Each number is 200 + 40 x the weight over its row's rms, rounded and kept within 0 to 999. Layers, rows and columns count from 0. The size before them is the row's rms in percent of the matrix's.

# up: layer 5 MLP up, 640x160, rms 0.149, rows 119-161, columns 0-79
# down: layer 5 MLP down (transposed), 640x160, rms 0.15, rows 119-160, columns 0-79
up119,102,219,202,118,201,129,215,174,273,193,213,200,165,193,192,75,161,188,222,241,220,202,214,183,201,165,141,230,248,186,214,182,230,215,176,174,166,194,282,219,259,193,133,188,186,214,142,211,147,78,236,172,155,168,165,202,216,254,178,221,174,231,222,152,203,155,215,251,228,206,164,193,178,202,201,192,182,179,196,273,180
down119,103,209,154,249,215,173,157,271,133,213,217,190,164,192,246,263,201,180,164,191,259,153,154,201,241,206,162,205,179,202,199,115,170,262,226,194,257,181,252,185,180,98,233,210,203,235,199,167,232,144,235,240,232,215,188,225,320,145,208,194,203,231,200,183,165,147,171,214,218,164,305,149,234,219,212,132,182,172,163,201,183
up120,098,236,220,200,261,226,227,195,172,190,267,211,188,233,144,199,120,240,132,223,160,205,153,181,144,171,248,137,157,264,200,133,205,228,117,139,194,226,191,164,220,213,200,200,237,196,204,225,142,229,174,205,177,247,218,138,251,217,160,198,198,246,202,184,182,224,250,231,151,214,181,122,170,322,156,209,190,238,240,148,194
down120,103,223,222,174,165,196,164,192,163,242,179,185,190,160,251,246,167,173,229,185,173,195,193,201,184,271,164,198,182,260,195,206,205,148,208,214,276,266,283,75,234,212,252,131,141,242,159,114,146,238,205,177,184,210,174,170,122,177,151,197,214,142,119,183,256,236,163,180,192,177,239,140,165,226,205,203,207,304,239,146,221
up121,101,279,194,149,250,149,159,207,196,143,173,164,170,204,205,209,175,179,208,188,206,229,140,188,195,236,165,193,248,242,134,150,182,80,280,267,229,170,163,190,166,203,156,179,160,260,165,256,181,184,171,162,88,197,238,197,256,208,213,195,228,212,252,162,151,135,201,197,230,250,209,145,96,193,177,275,233,210,189,211,195
down121,101,239,185,219,213,170,226,138,199,257,198,231,140,140,200,198,245,215,195,195,192,188,259,199,220,176,196,213,177,228,204,214,227,255,113,225,220,104,230,185,175,203,224,238,194,208,181,206,175,145,184,210,252,204,178,177,190,161,160,197,240,203,80,177,160,259,177,236,266,106,212,318,158,203,254,174,242,131,220,118,167
up122,102,204,248,167,206,155,165,229,197,162,250,181,255,171,276,178,180,180,212,180,167,133,197,152,193,179,143,199,243,217,228,224,102,165,217,147,178,246,204,195,253,198,149,280,160,197,164,125,143,218,196,254,221,228,219,126,214,111,173,139,261,179,143,211,227,198,163,221,181,229,206,267,137,156,278,273,210,253,255,116,218
down122,104,251,209,173,165,181,212,210,184,82,215,272,208,247,192,209,208,223,225,202,129,196,190,125,173,172,196,213,183,213,198,231,205,161,275,93,191,175,211,229,238,233,248,240,170,244,242,183,217,246,183,206,207,162,240,203,179,217,208,175,202,225,131,164,207,204,249,257,209,234,188,209,178,117,269,167,191,216,187,204,165
up123,099,266,208,230,138,280,150,197,258,149,177,133,182,173,249,182,197,188,205,162,137,212,132,222,208,165,188,217,232,189,133,218,237,250,210,194,216,174,210,190,88,177,166,194,197,282,205,244,241,253,220,218,200,150,212,189,276,182,164,218,243,254,315,217,168,206,193,184,248,219,179,202,159,228,165,248,255,241,192,187,244
down123,105,180,216,166,178,179,204,157,208,159,198,197,247,202,212,218,117,214,150,191,119,192,216,183,209,185,217,214,118,168,258,174,169,203,260,189,215,304,202,256,222,174,207,175,213,252,205,168,215,203,192,193,73,177,227,244,213,241,224,166,139,252,196,187,167,192,182,146,174,258,231,154,156,200,192,279,289,156,248,138,256
up124,102,224,168,187,194,271,214,143,205,155,235,183,272,229,231,261,222,258,302,222,109,223,161,99,234,185,144,221,163,192,121,184,274,165,124,209,188,191,187,190,172,225,189,176,191,136,292,207,170,147,177,163,260,198,278,237,175,190,164,267,118,156,180,217,136,181,204,142,266,140,136,220,231,210,203,242,224,206,145,226,162
down124,103,248,225,184,216,156,224,196,244,221,214,187,261,206,318,189,215,144,198,198,179,173,200,244,251,164,193,199,258,179,153,229,209,235,249,269,199,233,100,185,245,233,174,194,151,155,168,222,144,158,210,220,230,208,204,208,198,148,227,240,202,186,158,152,148,244,274,190,288,232,221,136,210,263,158,211,228,164,197,278,262
up125,096,176,154,188,104,215,229,176,196,207,183,290,173,177,166,186,184,202,170,180,189,223,159,177,231,187,292,163,174,215,181,236,190,135,227,273,248,217,198,216,225,291,261,142,235,146,264,161,223,297,152,166,182,179,175,174,190,241,132,181,216,259,198,288,240,206,181,242,149,179,199,183,259,256,209,203,224,206,219,168,142
down125,096,173,272,227,202,172,248,161,203,200,267,155,182,275,295,263,131,226,160,180,183,203,198,235,278,212,154,247,256,173,176,185,197,196,202,197,196,130,218,225,189,267,172,228,209,187,193,295,176,142,138,208,114,209,192,213,189,162,233,254,180,162,171,116,161,187,197,267,218,247,192,247,196,178,220,198,232,169,172,154,278
up126,093,262,206,175,172,259,159,243,181,105,245,175,258,170,237,175,149,275,159,114,204,137,198,215,207,220,218,185,131,183,171,248,277,252,179,190,205,242,172,223,185,165,238,241,163,172,190,190,163,215,244,110,192,225,141,243,192,182,255,179,229,205,157,168,213,217,101,220,219,220,206,184,198,190,171,209,174,210,218,190,222
down126,098,144,211,216,204,191,219,223,231,265,132,218,219,226,161,224,267,159,168,190,107,161,205,224,174,188,189,243,168,206,184,256,158,155,203,253,217,179,240,184,147,190,188,174,148,176,187,277,211,205,153,221,261,191,197,142,182,193,195,211,244,232,205,233,171,162,171,185,135,268,247,209,189,209,271,235,232,142,193,183,180
up127,090,204,240,160,200,173,162,222,221,200,216,213,224,223,223,208,233,204,236,100,170,131,254,254,248,136,176,187,181,213,207,114,187,196,251,245,255,273,230,216,191,151,108,195,220,246,182,225,180,197,195,166,217,245,155,200,217,178,175,138,216,200,212,280,213,201,223,170,168,189,264,202,254,209,245,230,205,205,203,223,207
down127,093,243,203,179,228,183,162,234,195,228,248,258,224,204,144,206,282,208,225,146,252,217,166,118,186,243,260,190,261,284,135,214,176,203,202,309,211,192,231,162,185,112,187,185,218,201,228,217,201,176,138,233,189,220,244,204,121,221,190,235,182,235,271,135,213,187,199,192,175,257,205,218,250,287,196,195,204,188,206,263,127
up128,093,196,162,175,294,152,234,202,165,248,191,198,170,195,115,204,149,185,173,187,243,127,222,207,265,226,302,145,238,189,243,151,187,239,133,244,185,234,214,237,174,180,167,142,240,215,165,175,214,176,265,199,234,200,211,172,309,238,288,200,200,214,255,151,185,221,185,203,181,263,200,224,222,190,160,231,216,194,222,176,180
down128,100,203,205,177,193,197,169,205,148,190,213,143,177,175,204,202,235,210,240,217,164,179,274,249,206,220,199,209,173,232,199,167,202,161,181,212,130,214,169,179,201,196,207,228,294,260,225,102,180,108,247,129,216,242,227,259,184,184,207,181,119,140,215,219,169,238,251,210,229,108,148,199,201,216,175,215,218,193,193,238,159
up129,101,210,167,238,209,214,179,237,205,198,179,211,198,177,164,221,262,171,187,271,191,195,120,238,214,226,248,164,227,199,257,183,236,193,217,346,257,186,158,162,200,277,201,199,179,153,233,212,216,125,191,238,197,244,251,162,227,175,210,148,173,232,144,179,191,165,213,279,184,199,172,239,270,182,126,214,247,221,189,235,175
down129,090,194,220,304,171,206,226,182,226,148,287,204,213,178,214,211,159,175,218,152,286,259,260,214,151,150,176,178,172,160,174,226,170,166,256,89,211,235,200,188,256,159,252,210,232,186,140,195,170,263,216,198,255,117,148,150,239,239,204,253,160,204,256,204,204,200,145,155,231,190,210,215,197,215,243,250,178,180,204,149,196
up130,098,155,174,250,165,235,149,163,131,241,226,204,225,179,184,130,146,195,195,226,148,216,250,178,186,185,216,248,165,163,264,207,186,186,170,120,200,206,227,210,195,225,223,288,182,161,315,221,191,192,169,193,255,194,199,226,152,242,179,144,158,233,203,260,215,234,198,236,193,226,181,226,184,256,171,281,177,125,217,240,194
down130,097,182,179,181,173,192,218,276,224,157,247,175,141,153,204,188,225,218,178,180,203,180,206,175,205,185,195,195,238,215,204,163,265,171,279,155,176,206,162,249,223,196,229,243,200,256,149,193,151,270,102,206,177,155,213,221,172,254,181,201,205,155,168,159,211,235,225,170,204,129,151,242,194,195,168,182,210,192,245,172,144
up131,107,192,198,218,222,208,101,155,216,143,144,163,204,197,198,192,227,180,177,188,209,169,244,206,234,225,167,199,200,154,204,165,274,224,118,241,188,269,211,185,127,212,229,172,195,206,205,220,270,176,246,238,203,237,221,235,207,171,183,213,192,247,238,180,191,163,278,230,207,196,116,250,186,175,134,220,260,230,157,152,98
down131,103,179,221,227,169,222,151,218,152,144,130,151,177,248,203,272,150,227,242,221,231,173,172,200,214,168,251,273,231,216,245,217,140,179,272,271,253,171,228,229,166,139,186,212,138,194,196,199,186,153,204,247,329,134,166,229,250,224,187,168,224,253,161,204,184,285,239,205,164,125,232,201,223,226,199,243,192,158,148,141,183
up132,096,256,210,171,224,155,122,136,297,170,141,211,236,223,198,180,200,165,166,243,230,156,160,227,222,244,201,242,149,224,175,155,171,172,201,218,160,124,256,199,206,274,256,174,149,218,215,155,145,207,244,204,169,245,207,267,239,182,214,198,184,256,197,224,170,166,227,210,104,254,183,234,160,213,120,220,233,214,206,211,151
down132,100,183,223,211,203,206,230,179,137,159,213,192,214,256,150,199,224,227,172,236,242,217,230,162,207,197,243,240,327,231,165,114,115,203,237,202,211,168,179,214,212,164,180,342,167,170,199,207,159,144,239,195,209,213,185,204,151,87,211,183,180,128,232,186,254,286,144,142,242,243,295,203,257,175,181,186,160,212,140,219,169
up133,093,106,170,163,229,196,193,219,203,228,100,164,162,132,159,231,246,165,191,146,214,107,161,131,231,210,207,198,208,184,203,151,206,237,238,222,145,111,195,168,185,191,156,198,209,194,263,207,199,206,194,213,217,293,185,264,181,224,150,192,196,210,231,239,229,239,245,234,181,169,121,231,194,233,168,190,227,216,222,258,168
down133,093,200,247,147,253,210,193,164,170,163,239,150,218,214,243,138,285,202,206,236,193,203,265,236,239,166,180,273,173,202,137,270,143,216,207,191,198,203,165,191,175,135,206,88,179,233,201,166,191,203,257,139,225,247,195,181,266,287,198,223,207,217,180,187,208,264,180,202,235,170,127,191,233,217,181,223,204,139,254,173,263
up134,103,247,177,260,235,173,218,249,185,180,196,219,184,277,178,246,175,161,185,220,239,181,186,245,269,176,185,201,293,264,205,222,185,190,96,212,256,243,217,165,185,173,181,234,228,216,195,214,144,155,225,155,179,239,77,230,213,191,122,172,180,169,189,214,238,265,212,174,228,148,174,201,257,256,82,192,195,305,203,155,236
down134,118,190,207,163,250,159,167,239,203,221,211,234,190,196,161,192,204,192,161,232,270,137,249,196,244,294,250,179,204,185,176,241,229,259,233,222,194,171,211,207,166,260,245,222,190,194,208,316,171,245,221,246,212,140,166,212,249,200,197,239,188,207,177,199,190,187,222,137,238,251,279,148,147,157,177,161,192,252,217,240,177
up135,091,290,146,233,194,177,148,167,239,181,181,268,286,229,231,314,197,164,157,172,96,167,153,234,228,214,186,166,242,190,178,261,239,146,207,224,237,168,182,212,154,199,231,216,275,200,239,163,149,188,178,222,239,194,198,148,145,217,208,175,264,236,178,279,157,215,157,204,212,173,208,191,262,192,177,218,140,185,220,198,164
down135,087,211,171,176,177,206,156,257,200,183,244,200,150,200,200,252,214,208,327,154,218,165,236,218,212,165,249,209,174,196,232,183,206,231,145,208,235,190,209,174,219,176,232,179,155,253,239,192,219,194,203,149,193,259,199,217,187,223,168,256,121,199,203,105,238,201,149,147,146,197,161,142,176,172,198,202,157,136,256,184,188
up136,100,208,285,130,151,201,254,246,273,169,257,234,210,232,264,165,214,183,214,154,153,154,192,110,151,180,209,183,195,213,154,224,198,211,199,243,269,237,219,248,215,188,183,176,258,221,251,263,197,215,188,250,273,223,212,283,277,187,261,195,76,253,164,193,222,231,237,180,221,234,157,223,202,190,147,185,169,207,193,131,175
down136,107,139,202,214,181,276,245,287,235,166,237,195,212,236,192,154,201,259,169,213,251,214,152,208,250,151,194,163,161,211,296,184,228,135,212,251,250,160,175,134,130,227,221,220,228,188,255,207,141,207,252,145,102,227,195,240,174,158,197,187,244,153,192,169,177,236,230,191,214,230,194,204,208,128,147,264,190,125,181,161,203
up137,109,205,257,189,172,139,254,159,205,214,150,233,228,188,150,181,162,168,139,257,209,180,200,250,125,180,217,164,225,254,210,219,177,231,221,255,245,156,169,218,177,178,160,279,185,176,203,247,213,251,175,136,204,250,144,151,219,184,162,223,247,184,240,150,246,197,136,196,172,186,167,226,206,229,249,250,168,159,268,167,237
down137,116,180,191,176,236,184,179,148,205,255,145,252,176,179,223,208,172,159,218,199,194,178,165,160,167,150,209,189,227,293,202,248,225,220,241,225,229,187,218,213,138,177,152,178,177,197,125,218,196,247,211,188,154,201,188,255,259,105,149,230,197,203,180,149,178,244,182,264,200,198,139,254,219,216,263,126,161,231,194,234,267
up138,089,242,253,179,200,166,256,193,138,181,222,162,203,134,215,113,248,213,232,134,239,170,180,108,171,211,209,201,226,200,121,156,194,151,202,134,218,230,163,139,234,198,228,197,217,228,244,249,144,206,263,137,237,239,251,143,265,154,178,154,250,258,240,170,243,187,262,223,240,179,137,152,241,157,196,218,132,194,274,203,199
down138,089,182,176,226,222,185,230,183,132,213,224,184,250,247,232,253,171,196,69,196,200,179,221,175,218,223,217,171,196,238,233,246,203,144,212,196,224,221,208,228,163,247,217,301,276,173,261,168,227,200,155,257,195,182,180,258,206,219,180,230,263,244,244,246,212,169,189,218,181,206,180,210,184,118,256,191,218,172,230,223,218
up139,105,180,224,237,254,221,150,191,235,158,157,226,222,230,231,188,208,227,172,192,213,173,186,136,153,196,161,227,183,211,169,185,174,235,245,245,176,201,202,142,103,192,194,188,217,161,220,260,277,154,224,202,158,231,167,227,209,217,272,192,250,207,255,200,225,199,215,217,198,128,195,233,243,159,315,176,174,220,156,177,160
down139,107,213,143,166,182,203,231,189,196,149,214,112,239,278,248,169,238,170,202,242,186,202,235,146,202,121,180,194,183,123,262,205,238,187,159,170,218,234,171,186,264,182,212,285,239,275,252,140,240,164,136,233,197,203,229,168,175,208,244,200,239,165,175,129,111,151,120,171,277,181,209,213,216,198,178,231,223,244,180,183,208
up140,100,211,162,212,141,169,218,211,188,246,111,205,214,196,225,163,210,212,247,236,206,229,223,186,161,259,272,208,279,233,223,203,66,236,196,225,234,174,212,171,193,165,209,79,199,159,227,213,248,222,224,206,139,262,176,187,154,206,228,227,155,202,223,197,157,259,233,253,204,193,150,164,205,236,167,162,232,213,199,208,196
down140,097,178,203,213,220,187,153,264,161,145,222,305,183,248,192,224,136,154,230,153,276,117,307,219,231,203,197,207,168,141,221,223,205,180,172,103,212,227,239,210,226,175,170,224,169,144,161,209,201,200,200,268,260,138,176,237,150,189,230,205,262,253,213,207,251,137,135,177,177,153,191,166,245,257,192,127,134,202,214,146,242
up141,101,186,151,293,235,117,192,236,265,127,238,171,248,158,208,257,260,101,210,207,181,236,211,286,246,211,204,216,210,154,231,202,167,233,222,204,116,219,257,252,249,203,169,217,196,219,184,166,216,192,240,201,235,202,266,181,269,202,158,260,227,224,206,197,181,151,241,238,250,200,67,198,170,175,228,192,115,248,148,147,236
down141,102,291,210,212,242,220,211,144,213,216,256,166,257,140,251,175,219,169,222,209,195,203,192,170,152,236,230,254,170,212,221,181,252,161,202,220,176,248,204,295,215,180,267,199,212,146,152,212,191,135,134,195,209,96,161,170,223,124,282,138,241,169,199,271,160,207,239,155,226,187,210,110,200,198,199,235,237,186,237,159,150
up142,087,235,215,158,189,184,186,239,209,200,276,317,223,214,243,139,218,191,162,238,245,228,234,184,241,203,221,258,244,115,200,177,188,260,160,123,177,241,214,172,196,204,222,109,167,219,168,229,173,222,281,186,185,222,167,204,248,232,209,160,226,282,225,221,175,161,189,213,192,194,144,168,181,193,210,165,229,142,167,224,211
down142,086,201,251,226,206,217,222,147,246,234,168,214,243,246,254,189,200,228,180,185,195,235,236,222,231,205,203,249,165,197,174,236,206,196,205,154,192,205,216,175,132,246,183,211,128,210,256,191,194,166,74,204,157,255,154,239,114,220,231,216,199,178,221,236,267,255,180,254,193,120,233,281,217,228,191,250,222,175,170,239,187
up143,104,191,234,195,155,255,160,220,246,213,179,125,212,182,267,234,170,246,201,193,128,273,163,226,214,273,230,263,218,194,223,231,189,131,162,173,206,227,166,153,168,199,226,180,218,172,253,191,222,177,279,189,210,182,192,166,231,191,250,172,201,181,258,172,274,209,181,232,241,259,261,244,213,143,179,208,235,230,202,128,202
down143,101,209,195,181,201,235,205,116,107,215,180,278,152,204,153,228,186,149,228,206,253,178,262,177,269,152,195,181,253,136,196,224,243,285,220,227,232,221,198,222,171,194,184,317,157,169,159,213,180,175,175,197,274,233,211,224,147,248,142,270,181,249,162,191,186,119,234,143,209,211,182,211,188,210,184,169,243,166,210,198,183
up144,102,122,220,296,204,197,186,211,214,189,200,228,173,225,200,168,205,190,221,216,142,190,155,190,268,205,284,207,207,224,217,197,228,199,230,112,184,222,236,131,212,191,229,181,263,235,187,229,159,156,306,253,181,224,238,189,200,231,208,175,186,251,203,312,136,193,270,112,247,203,230,177,232,187,175,171,186,168,243,192,158
down144,101,203,168,230,109,185,238,245,252,259,156,178,194,258,210,233,125,189,146,269,149,176,173,214,203,182,190,210,215,229,252,191,171,226,121,201,168,187,221,254,149,155,168,275,229,209,199,291,229,182,165,185,168,202,231,282,211,168,204,168,147,235,188,213,217,183,180,225,147,221,226,178,211,220,265,192,239,191,162,252,218
up145,097,250,185,204,194,216,180,250,145,173,219,229,157,155,219,170,260,107,181,194,236,204,150,190,222,127,260,155,209,107,201,215,175,222,213,200,182,202,168,220,165,114,182,219,246,133,203,194,230,204,243,177,205,230,139,178,181,257,188,193,179,186,174,135,181,172,219,278,147,193,192,241,210,227,153,196,227,230,226,181,246
down145,096,109,255,213,206,163,170,123,290,237,225,288,188,174,199,208,234,224,206,216,217,185,188,219,170,236,98,193,211,251,210,184,159,191,150,182,235,194,224,200,105,202,222,150,197,204,215,158,219,195,118,179,157,218,206,268,156,151,198,298,140,195,146,145,200,218,155,198,251,282,221,190,105,147,229,206,260,282,198,183,163
up146,100,196,262,290,227,239,261,198,181,206,155,156,237,232,195,164,136,134,148,205,198,229,254,213,193,270,188,213,243,150,124,178,204,195,150,204,171,143,187,195,196,225,202,202,197,235,207,160,154,174,169,181,192,141,190,192,172,258,211,199,180,237,172,205,246,154,219,259,201,138,170,232,241,252,252,174,163,205,191,169,220
down146,114,173,265,262,242,165,216,109,185,185,169,87,226,234,210,210,242,194,193,216,288,199,227,213,202,257,273,201,224,170,208,187,209,150,169,224,153,203,207,238,177,191,262,155,269,160,212,224,204,182,174,232,206,183,195,203,246,246,185,209,184,216,232,231,196,154,247,182,250,107,156,232,271,236,180,273,230,152,217,123,191
up147,097,268,214,268,192,112,218,218,255,138,240,190,203,187,177,161,181,142,128,130,179,176,266,107,267,199,190,238,160,198,215,223,183,278,169,216,192,221,286,174,170,220,157,190,253,162,246,156,164,251,170,236,201,220,236,202,167,253,214,180,166,182,263,195,187,261,138,237,229,238,178,188,187,183,244,233,183,204,147,244,246
down147,092,180,250,112,233,223,180,201,219,129,210,219,182,148,257,137,265,183,224,202,194,161,234,294,242,174,210,183,198,179,207,247,249,216,203,205,208,162,236,177,245,219,270,137,202,210,137,216,156,161,216,134,157,176,193,216,195,211,237,253,145,213,203,186,147,202,244,150,177,110,275,180,264,156,164,217,199,196,114,179,224
up148,102,158,232,241,254,209,232,193,163,194,270,225,217,134,158,247,148,197,267,162,185,230,194,148,161,215,209,152,194,112,178,273,190,259,138,190,166,207,236,136,196,210,195,245,154,258,169,226,172,167,169,261,161,222,173,246,161,223,120,137,167,204,171,231,171,140,229,237,190,117,263,176,242,214,130,180,185,215,253,214,130
down148,099,145,252,178,215,124,191,154,176,238,124,175,189,171,193,261,250,172,266,189,161,203,161,168,180,202,209,181,249,176,185,232,222,135,276,150,180,195,161,224,156,223,193,153,211,150,256,203,227,252,134,194,218,250,209,213,233,212,247,140,224,153,146,246,164,191,170,220,197,195,224,166,178,99,109,216,147,224,135,206,218
up149,101,176,273,144,163,208,279,226,178,169,184,161,186,215,228,273,185,85,194,200,214,208,225,183,274,188,219,163,200,241,201,205,274,228,206,196,184,202,134,183,186,153,201,231,171,248,221,240,233,207,204,162,205,221,173,222,216,254,233,242,197,316,230,152,296,228,195,223,209,177,154,213,232,137,161,129,219,239,233,190,223
down149,100,194,186,250,157,156,187,210,200,116,251,185,185,154,155,296,220,236,124,201,190,179,233,213,209,285,195,176,204,247,293,152,191,204,156,143,198,265,229,158,182,133,217,237,184,143,185,169,170,203,154,178,150,216,196,259,241,251,153,203,179,253,195,198,229,198,189,177,187,165,220,113,214,217,85,233,168,171,275,224,157
up150,097,154,190,230,253,263,222,179,197,207,218,219,179,199,178,168,96,254,154,219,238,258,193,167,184,240,218,203,224,178,299,165,195,184,124,170,108,183,224,200,160,185,176,194,199,236,248,234,239,170,136,215,268,146,177,209,181,202,152,151,147,184,135,268,153,239,209,239,165,179,200,153,236,210,202,151,172,102,195,191,170
down150,093,179,190,249,179,215,180,216,190,186,162,183,199,183,143,183,187,159,301,163,264,190,326,162,187,164,260,154,217,289,250,153,195,124,197,187,175,222,202,202,168,158,207,206,189,212,175,191,213,231,101,216,222,266,153,142,189,234,238,189,230,235,252,172,173,206,163,192,154,203,216,238,119,225,178,222,161,122,189,212,171
up151,096,175,211,205,141,246,215,138,248,204,231,179,268,174,202,153,246,205,192,225,213,207,157,204,215,129,162,259,224,209,203,183,142,223,94,198,224,222,187,182,137,275,226,190,173,189,258,241,192,280,283,218,231,258,232,185,88,199,182,258,228,233,176,215,180,172,182,244,188,204,182,213,191,218,281,155,202,156,201,262,218
down151,103,244,186,185,124,129,224,73,142,237,215,200,184,201,222,212,201,190,131,165,154,209,184,176,158,228,197,116,223,248,210,144,167,190,146,246,200,225,187,232,223,208,194,163,192,186,211,243,263,142,259,303,183,120,213,215,196,176,279,169,184,231,156,190,219,185,244,207,186,134,235,199,196,182,198,145,210,268,214,260,241
up152,092,167,164,192,220,197,170,174,175,212,212,175,194,245,158,214,233,176,187,239,234,231,137,152,228,155,201,165,217,123,263,151,193,153,176,195,197,197,221,270,216,175,171,223,158,202,213,163,176,189,186,196,170,99,185,138,200,179,206,182,259,196,181,175,155,215,208,204,211,198,173,211,165,107,235,173,263,190,168,333,160
down152,089,289,205,173,210,190,126,201,296,222,234,232,311,227,233,183,155,189,157,207,247,197,187,207,167,163,202,189,179,172,196,184,199,208,239,226,170,219,237,81,153,184,181,293,210,226,207,209,162,183,181,192,209,233,150,179,218,141,212,192,122,265,219,207,181,208,190,221,201,173,175,239,209,264,180,224,167,247,242,103,280
up153,096,225,174,152,218,196,258,225,186,127,221,170,183,140,254,159,216,166,162,212,176,220,231,161,153,137,243,156,227,120,183,247,148,165,205,204,176,171,213,228,196,258,168,204,254,250,192,169,172,171,156,208,178,162,218,201,188,158,216,199,217,142,221,186,211,249,261,242,218,150,271,181,216,245,239,184,169,194,207,232,253
down153,090,188,168,185,194,318,153,180,201,196,149,255,189,205,172,201,197,168,222,245,149,193,191,209,165,164,235,253,171,176,223,212,179,190,218,233,246,133,225,234,158,226,172,218,286,258,215,143,175,161,223,261,122,153,279,204,192,211,198,143,228,229,133,195,232,147,222,200,179,187,222,199,223,206,174,214,215,190,185,262,274
up154,100,172,221,218,209,192,208,191,138,205,240,251,245,137,216,152,258,214,156,229,247,228,226,209,296,205,208,200,241,109,271,186,187,244,191,223,205,197,111,244,177,217,201,209,184,208,163,286,142,120,189,192,217,207,201,97,197,234,247,200,122,247,152,179,215,151,187,282,262,201,235,266,231,210,234,162,255,193,178,234,211
down154,104,137,244,286,228,198,162,136,158,241,202,203,192,180,186,207,292,192,149,248,281,245,213,170,246,214,201,218,227,276,139,210,236,167,182,137,231,160,255,198,188,205,170,203,284,191,181,183,202,178,198,237,171,208,184,195,211,244,222,170,196,114,203,133,214,159,177,213,259,81,159,214,234,226,184,226,269,217,224,225,203
up155,102,115,170,173,171,252,164,163,178,162,211,219,212,214,138,205,244,143,182,231,201,181,227,187,201,126,218,108,213,238,176,226,170,211,162,197,206,175,189,191,209,264,247,162,177,155,155,196,298,163,126,191,237,246,169,119,141,143,186,234,165,249,180,208,148,164,174,149,197,182,195,232,232,96,219,152,240,230,159,167,260
down155,096,192,161,276,117,148,108,217,193,194,191,204,212,239,232,201,222,186,169,194,253,163,215,200,270,196,124,175,143,177,231,244,208,209,234,242,182,198,227,181,253,230,226,253,219,273,226,129,186,227,207,235,208,183,176,140,183,282,164,268,177,259,202,164,179,179,190,180,219,221,195,228,176,134,195,208,184,215,199,173,166
up156,103,152,212,157,156,177,138,221,207,229,201,201,232,140,117,202,147,148,212,245,206,206,176,211,209,209,147,210,240,206,197,158,143,235,241,197,138,165,204,201,167,257,202,162,184,196,189,191,206,187,201,159,186,163,96,147,223,152,169,187,224,246,169,153,167,243,178,180,256,243,201,200,279,211,156,167,239,162,213,209,184
down156,112,231,236,183,226,210,211,236,301,323,175,219,168,173,232,231,178,202,285,190,214,211,263,164,202,203,206,221,179,173,189,180,227,168,216,174,158,160,199,239,203,141,210,236,156,139,237,181,229,145,220,217,221,157,167,191,207,184,201,171,236,236,220,207,251,147,203,274,233,182,184,157,219,197,140,217,240,158,175,208,168
up157,105,208,155,181,159,209,225,207,152,185,165,152,188,179,228,142,224,279,200,181,203,161,180,191,157,200,158,168,169,147,176,182,258,173,222,128,208,179,187,204,223,208,229,181,156,199,239,194,234,165,162,114,176,217,244,242,161,210,268,179,260,186,164,211,217,193,213,228,170,154,187,217,182,206,189,271,211,187,267,159,225
down157,092,193,275,216,195,207,185,227,166,194,248,221,174,244,196,243,208,241,198,218,169,206,285,291,204,170,155,237,118,150,178,218,206,244,239,177,209,300,149,201,134,231,167,255,176,83,211,227,133,225,203,185,269,185,146,229,265,202,270,185,215,211,207,239,153,182,219,203,191,113,224,224,149,151,174,192,180,211,146,216,209
up158,097,185,210,247,252,240,200,195,148,279,239,159,240,210,173,184,160,161,219,186,158,198,154,176,186,292,174,209,194,281,211,248,240,170,186,214,230,171,196,184,213,182,180,174,247,199,158,268,181,139,256,140,223,254,223,171,241,194,174,65,252,153,148,192,181,205,142,272,182,195,175,144,174,183,204,217,172,204,163,107,238
down158,105,181,239,145,208,163,219,180,88,203,184,126,285,162,159,236,191,192,158,215,157,185,229,230,185,209,188,293,192,231,250,194,163,179,220,191,234,150,139,147,242,252,228,167,182,202,228,239,223,209,194,217,238,208,175,255,264,169,200,192,172,170,213,191,169,159,146,189,263,175,194,189,251,197,113,245,235,126,204,218,211
up159,101,155,235,225,191,244,219,164,146,166,181,195,234,142,197,206,169,233,189,135,158,256,235,182,207,145,182,217,175,215,212,185,161,224,111,179,210,195,208,147,197,203,204,234,231,185,226,144,180,215,293,164,175,194,225,180,262,289,206,114,160,135,188,180,226,184,167,223,178,135,159,268,204,208,187,193,159,193,203,205,202
down159,100,221,197,143,251,229,202,172,228,227,185,149,280,133,257,190,166,165,291,190,274,184,224,180,232,163,240,211,95,179,116,153,183,164,212,145,176,184,206,196,231,171,221,204,182,187,192,222,253,206,245,200,210,172,197,113,166,213,94,220,204,164,185,179,126,231,192,149,182,199,192,197,201,219,201,187,151,239,259,200,211
up160,099,138,257,207,172,282,227,237,315,130,244,192,176,150,121,168,139,141,204,205,143,138,204,220,216,210,225,208,174,232,197,279,179,156,227,255,207,172,199,139,161,250,297,182,232,158,222,222,202,223,194,260,217,166,221,239,170,146,172,195,175,225,238,187,158,226,194,255,207,223,177,225,216,254,165,174,192,136,229,230,242
down160,102,100,228,200,190,216,169,149,208,177,199,179,200,265,200,269,187,160,234,185,223,206,228,250,229,249,210,198,205,209,215,208,146,189,190,181,158,179,185,178,169,146,188,260,173,85,158,161,193,206,140,259,177,208,291,232,156,115,149,236,203,159,239,199,243,195,234,144,277,176,292,305,208,210,223,195,199,238,151,254,168
up161,100,264,153,219,201,197,265,198,218,180,264,187,171,188,230,143,265,113,156,193,178,271,181,164,208,266,256,165,226,153,224,206,158,234,213,154,206,186,268,177,217,260,209,182,140,142,203,182,147,300,159,250,181,171,276,176,181,201,250,206,188,128,207,233,188,190,144,221,208,215,136,191,221,190,191,245,243,258,216,198,165